Each number is 128 + 32 x the weight over the matrix's rms, rounded and kept within 0 to 255. Layers, rows and columns count from 0. Numbers have three digits each.

# layer 2 MLP down (transposed), 1024x256, rms 0.0828, rows 84-109, columns 128-255
126142099140154179064109108135163130139139141150095128110135153199164140147183135136115074134119151085162220114122073135164161087162137135145116088105135116133186128102101131153163112103094150131166151128091207114072126087100135125122150133166124115081240117162136113109116141105105107118114130147183169139151129179165067154179090130108091151137165095097120117165156107195127124135150
127125115132064170110149122166070059149114127130142141113196108153129085134096099147097100136118123125129174163186132146162169058153197174154128167183093178111118200090123157118134111111137115154108109127169113129166165079096166133074080160177141121110099126150156137091108115138105141102116136144143122130214131134136140078140077072098145179124132112069111108111162139141167164079106
167182087143099111159117175120168105178152112099145132148092100163110068153136164146116140105113091156162123145161109166149115101083118113184116122156150044176189120178096175103112123047114155114129109110149119117113189132139134118118137199072211117086109114146149147177112152097116151114161150141141146099083151090093153137127138165073120099101077180121137120109122125105163186122125
087158166173123102118136104109109108067107160160142161194166123115149165138138124224093091160146116103156145152120148064096187056122159073113171118112151123098041160119142143107056134076115119165143122116191095083110084121148095199139093173128078118104143212113089097094151180057079164076183124134109130115184094150125090160156054169099101139118075060159149107107113197135164142083110
176126100140193098095118107142140139193157088167102124092094118128144184166128072088138097098103118116127147091115135084181183124099193113165163160205110161112110118171162124145133106091165110132137111106147136111138160156113158155158117166149145169116094132135149138200113111098169136136114164171100159143102121132111189121145144170121121127122134094133194171094163146173120064149186
159120114094138194150113176071109106070076142099121146155203173151114105110149137176119178110179076146132131117134163140130132119119128194085120117153125097171161144124137133074117099083118125156076211127154136146044142124161162125065135164046193131080114139115176094128153085185108100138177098074121116083191240171123132118110088107160141139142143200133123053120171159164158113058128
160118142139153145138131115154159146120129171142199110154108164069111142123141101136121141140134151101085180163163084146097133091159126172144085051138061183134136084086128135138171148161095113066144126159099142131133210142142111089117113128136141128122113131132121101149142155200144117098172146153108121113112169132073164076141157138144150058133136149153122150128144154063120120115211
107144055112121171137142146196108109146138148128103131141139144124082087140119171098122148195105115111151153124147100126156148180084155162112093159182121152099122117153105174120112178100061110131156151157124116156121098161109170112066180082190184125094132067130087141114154184134118168094108106150136149103152132105097108093134130132059091163133104054112036156167118123086102131143141
101130111188088097094116146123150160186132083103109113146152102091164081107125152140116130164151108100112057162148181160090150175142182146126135136105054144089132137105152119157102129152183101148182102151122143116129147152113132105146084122103130133190090095098130105132120174117102138178113078098107136104115084123196085133162049095118112113158174139116142111125132141113114120112155
115187123139157130137202132123116188127101134109060129063094128144063124198107129076114152092155102202144151156131091153080148151092184147091111148149127149141112157127035182135190170087121158140089098182134211185116107107147181151139115126156085164115126133088136169089146099135125148085133069136192103098125117153138085156134119112116102138049105128112109146112161167092204146122098
103104142169144152150133117081149109103114096162143151155138108112146175142161111145127157071080123099174088128119139098175112121084156179116159158119108149120176124137141099138136109139145079092120172089134174132169154088119134107137101149155134101163109136115109168098082171174142156156128136175135136114133110090130168121152177128177098128128150119143131093128097091167107194118167
149095145128113193107179161198117103116135101127106055129098142146139063092141150110067153206092137088054141121147142147077151103117150129092068158098154115086198151104130087159069124159158132103035147099084141141096165120114123137057117094077118113160142096131211126156074127105127127160139148152107088157174111117162126135120141174178055067224157177071189153161104078164063060138122
162177157140099166164096075101149166166079129139075153167125142121122098152135089096135136129142143089111096159137088069127171150102084112121095135132121092159060199169166185151121104126134129152163136120081082103154138064109180080185085143109135198095130128166116116129187112158142099155140118095137140153108103084141111160136078107129155111197164100123141086142092145120096136187137
129144157091129174122093122122131085119141106140076133102153169119107096152144146139103145169159138138137087127115066155086101131134127171200181112179116146172133094128142160116134120074114155151107072159099127088106152159097131143073137149131193132090102144160131147117130157126159135111110165161086160126133156143116136160131116049110158118129174112069098072102145100062112151105109
099102102143101165127133077088088149173126194145160197111144152087160207192193133155119118128093077134095087118149111121051120123141180123193122229186085110112116085122230114095146174137116193130146159157110132136096129166099200133138128170152089175134142112064180125105159120131150150130135108167152098179181098157062103128155144091122095140145142157150115128200168103167114151142160
127125097132125147129082123112128142091123081189155145131096118163133142083109111130129111151073179095106079191089123168117134156140161091087153165179111174119122126079101101120130144118141157170140135140131121194140151165059145163135103084074158145145127091175139099142137168098158151109128104159144122127124153097128174167099144185136115105180120139118162167159111087131131121183145
135172152187187171137093122104081169123110117152114154128074145120073117153123149099123134142115093142135144103166178093207160152100087149097108188090136136153112113098122133148124160193155160156102151118129102175125101101140153153167130111126130145151123134097131139102121127172133137145138129148132122112144102098148139087158129153137153135158057165169150129139118121135172113134118
155085134135153139102115145091145067119142081143126161127142165114139095081148101145109112185108141145101132147141128121164127157115142056140099118154137153079129123134133146182110116124057173148129094141122164147148142125098126150111178096112152133090149103079095147151145127137103091126120139131137081114118107150116170133129123104128124166090125147134115097117113113137169120143136
084106154165113104158115130074122171132140128191129051103165139079163144129116088163149129071162133169110125122131100060149082125169134154077110065122070079173123150122116143142127087140172174155175121108118105142090128152069159214124116136122130166133099117116112091131178094138176203126136121095106161070129067066104136120077129162133116130230164164178092105069170083171164090155116
119126165123143200149107135168167105114120192159135141122129126119152127145166122088168162111069107169079171124106178101188121124113148143101153103093083145147147160070148084134145106104155086128043100105155168108145141134070087154141066071112132123119173082164067108101151115151153158151156089139160099115167184149143144134174137099094059158157162088118104093116098114168100120146162
157137138109133170107135120125086143138157139130104130116119124127153082104116174137132133134088125106146142145115055150104096113096132208181108091114124131147103099120118122142140092144108122122110095102120198194142134132106144117099145157098093142148081116113114103166124098138186125133165111142107137196118101127095138133150125134102104103098114135082094120131100155126133117167137
102180177114161084201142108093099153132143146125136091128061124099129149122129185109115109086122145154164122175166084150113114174106099113100101167119132098122177130110134124120145174136134104085143043144115124153131104112119169146158090131150155097113086138101138139133194101133220125166173182115094139070166139139095100108168070081113117080117107114142096152170147132097120091127129
148125199165066156160156109145118203204120057149156114158100132126128131094111113128100120112080107132130118063134158148144094118137147103156120170092137053134098121063145123090133106173139129136087145146164151161149115127131141095120141163076124090163157138128109107080132115135118078107111152123164188151155157111140135116149145105123108140144174134155111164111076127084129110106114
156128162140140147158041136131125165110131128158090141113115103097137081094138132088095121127152099173155082165091086114151127077072134136143156099141112130133128142132142139093095101111115148104155108155142130175090122148143077200142121100133153143164083171121080165180181176110094102124110078103138161096144157141121126092124148151106142099057119099108133136117143156130123139154132
087139146128127109121103176111123102123117180111140100129111126150100114134140172128162135131044173144117140109090166181137123121158140146087112112181097138164097131087167076151108133120131234141116103151129056099109155069103109090154096107151121102113122172167131155094132009090140107138182109156108184145112122124077165105115042172114139160136116152181102144097153182086107109115111
148147095126149178123146085147100103138148170187107112186101126160184162126143098136116114123186103118149115108111096119112135149098140141184059156157166188160099086176099074124180094101171102151163125169077148132140068113113170108096086100085116119124163097090113140099086111139143112151132083164079169119146121125147115128194094140116110126099126104111085118104156157090130099131108
# layer 2 MLP up, 1024x256, rms 0.0736, rows 85-109, columns 128-255
120117128094102069120069100080155130147123133094182089148142123105194150122113129165136164131091128169148132068147155160114114119098163055145202173148101103133122156115109157159147127099108135105123130082129120130152045162136163130098130130125121102161087205101101097099190081106060189117132141105128048124153166176179130098167138122182152147166149172105106148178136145109250079153129
131133215132167134163136143141182065110129145127146152130143150125128134161111107120154079163151144172134120135125166105100158187116084113140104135089175165092107197183105117134129170150080128146208143196085136150167104169090107130054108131104117066139105121114096115103143124184131146092107086130106104139154116136143145161149131108189150159128106142113149138098143171120183137089131
115081162153148122087149155141123089143113144160138149147099107172129120119144143145085069122143135092070166133058148146070191184118175107129114217153152111139156132184154124154116113136144169093109138103091128155128163143134092160088120092145148153129185083089110105114130152156152205140109117142095097122108109093048129164093141116179103121093122120149123124121155107133161125164098
143087139146124148099157170087133110109081147171076130155133113137104098136140137144119191157164169151122131102147148117118131122110153127152076127119100103132145152118072115115089043064107113099160071146134139156092071167147115198094164128119126131072120144169051137101124099123168146132103099146111164086130132119134080165138085091151199149127141147110119087147123121170121178156108
162129085145176069178133143107107125153119182137114147159111103098090055216135144122071187107199099137124137117111122092130105115128159140061140110078145132127100138133121164115125117084165117117120146060134109123092132146217086151127136139147084143137138089178181140130126081187115100195091096211147159126119106139117149118121126130156122091160125192102150084131139167170124114125122
125083124090120224107117157106157095144149114072122165094123126154129102107101157072159128116157148106134110122105127139098142126108113164131088132140122057090140102138082096102137129115158161138142105123172085156118142112136150108142053152120118101128151128139071095086162140169142182099159128125153122130103153126088143096098141144067116164156069139181112109117117052118048154134135
154154150068113147135139102139138121079197151158102066193131145079127094125142105109086121102122083135153073129133109147184136135159155093097107119139119135200147103146142126150189160108127138115149106109129123110123040168082122135095141141085169188111178054131136200069127149158119108086114151102144115174109136124127146123124096056123132106088155163071144169124130072137162117128116
083172119139115081145219149126198163065154170126171177093130141085132094115175097124127121106118100085156147097191114127159110107082177090093161171187179117128085122101108155139163172139094095073111174177164106129142100097166136133109145109143132151121085081110142127134145118143135069133092111154136128153155146161119134188168135139128119092108131147185142081117076104146125097145133
125105131154068114093121107125121046080163141097160078115099115121123111125118169173123143125067144149156079167131160135101094051139149113117104118098164103123172077124132166099176109130097123152153144124081115149078114111143074168133165131171161157102096096149142118036114133149139108160143138170104195129143106134101092091111144053138119159148139152163137116147167150144080127138143
138144110086147089112142109118106129154130099118087117033144123122084105090141118081176142163138158124143156132103134154122144137133109111110089132132113094100107107119068112059111173098038202212181123104118109121145098123126115135137122104071149150154077150130096088134118122062135154122117098132118120142090152161175141158135134122064165124106122146138161188161146115125149086148142
159096079171160088122114097127166123172146070137157099110142107087129111189164139095094053051097103092084087107138151178112146129131235175105118146123134072133144131147174160128106120028053149117154085072123113108151093127173151095078134131114120121153062090151131176115080124139145150161080169094089133158154147142134123198119187124182139085173148157132107168088084139182149092115101
122091120119120104098169131089126101128179151096144067139125156131160140145138115142130135148089117080144169143056175165116108169152130142163129182080120141130184106075100123111097116127154130065178091115164140129118120167165140148094142133086171089114099167130097167124160141144141168142128123169081077126198138154095110120122163107128138146153099169125157122144179134150175155124110
154165139115145145101184111097114144154143125103093091161082097107126111160053087151146090113068135161071121147127162102172132155131130144106134217099134154095148165052119100122103145154165127161127149150149123130101130154179130123107118175163132157160141127077103128119121131177077118157085106139129091152074169100112139120133135127168149089141104146143101080124135168137108120136128
124139133148124100133118125050137149127114093024090133157103125081159147125123192135111092105059188069112115138110090103115081113187044134110135112089138123194175088119128129166167129071108078152159108093121144107094171151106137118139159144075052111139100116128113116121118130152094191148120170089083159190152092124175055161085107042187107123130132142107182076152146085180140152085075
148088101153088100175153088074133162099073114086153078155154123151159104114159077148098081166112124224153104072164134163131125125182102109132127104132160103100161168169123143097177138172113167125160169131155141142128148195187094147115123092122180102158192094157121114164135048150076095126166125149147142121188118122147151103096118077125140127057142144125103136165181111120124110100110
152138137114164125130114102094132130071124086108102137121133190147095134146089141182139107179121167085130095136122137139105101100108127191111102148171191135138081088148108156123123137108205137126063125105093119167089179159114096107136111100127095164125186157187111106118117124150134117140082120122135131142187140129203190127165103122117160083091131098176097131156101149153164094108136
111161086136083125139135142173100166108145115072124086119120124155101161134079131069152146107136114088145123077125140162097179076159119155124163092113118077192119061154131100083148168150135113148090165105107129113097079152164139123135103148101085132145125158184159104088119076082126143173107125127103168109121130099180140111140168067133125132141133153134163148148138152129146140092157
087132103114086147145169156093133131120082146139072111109165179092142078126124156168022124108134169110052075090138092135140158160130150108149151151162142108122062186158130120119120137169112139189148117109136129146116155119114075172127129118166147159088182075146144146133141118181119166194114082122114135166104119155173108128118191127175109095137135158162051148230102135206059152134088
104113172137112129142158133131123146120099086172181152100102117111075138148183154118122088127121174106174133131181120185169167123152082078141171126113147103099115116184090093118057119108120153153162104116142142164162105166117165110142116102096157142110109168138112094137123095135126105141174130101147157132103110116143108110109153124115072095116126100138136132094157067096134123136091
168111150104146111134136145157168096116099075153156106133131106117098166171159077126116116146138095104085145182086158136116156108175128080117133092130154160147119130141160197092118151111169118159115104160080109113127091108157104123129153083109076139155153128114110120131132119114083126148086156144164174097149089148102111159135135156102143112144110145178169128099153074114093158094151
123050084128120055122121150155144112094124089118135142128178142102083088178151177041085116113170111102146094093121156128139091162121145125118141110109130114097128108107140139149052116132107114144159135141164149072195119146133113130163159099122134154117118106105133165082027155163095139131106077170105115149100131121197179158108114136118147156098203161162182124158111089110106153136155
148162025094163118094070134109155107092102200078104171134137154105138110145105142157110154183124119137135147170097112099125183122168129118127147130161165099109162150136114114144083165135160150136144111073075133086176164110103131176125137122158093137100145097104155123121128157137143114146179131135139072147078075174145140123113064123154153063130107128154113093174214144168116186144117
097127074136117087091224140100123059154151133114134086187107154157102142203108114191149178084111161101143129098107170130104114163175185133141080162141152148100129111139148162164126150124129103168089163087154110067165089072125155103117107162157125127092147110148146104097064129137178145152135144145177153186136097106149122156144102133140099143202116124129119108156110101098153135105145
089144105073091128052148153152129125163163156154155104121076152202132182096123115165085130106109127126130162118098102094101135120106155102075122180085129057081134086159128126167124149185109122141110105173125078126153169096203077147077167153164166115162129123111117082119162212146102102102130145182162070082107130134049106132167132148162142127067096119125147103101141112057064147121163
174137123096145128179104125118122121118111101163111164120113102158188140163131048118134074142139110196191071144191159087142117163158102132099117103079168122098173159139163172103047139109122158159140101098096123125104132183181130129081133093190147096165105161075148144136095166103108195085147110130099209149168157136101200127125146137125128144149133197116190125114133040181120140086156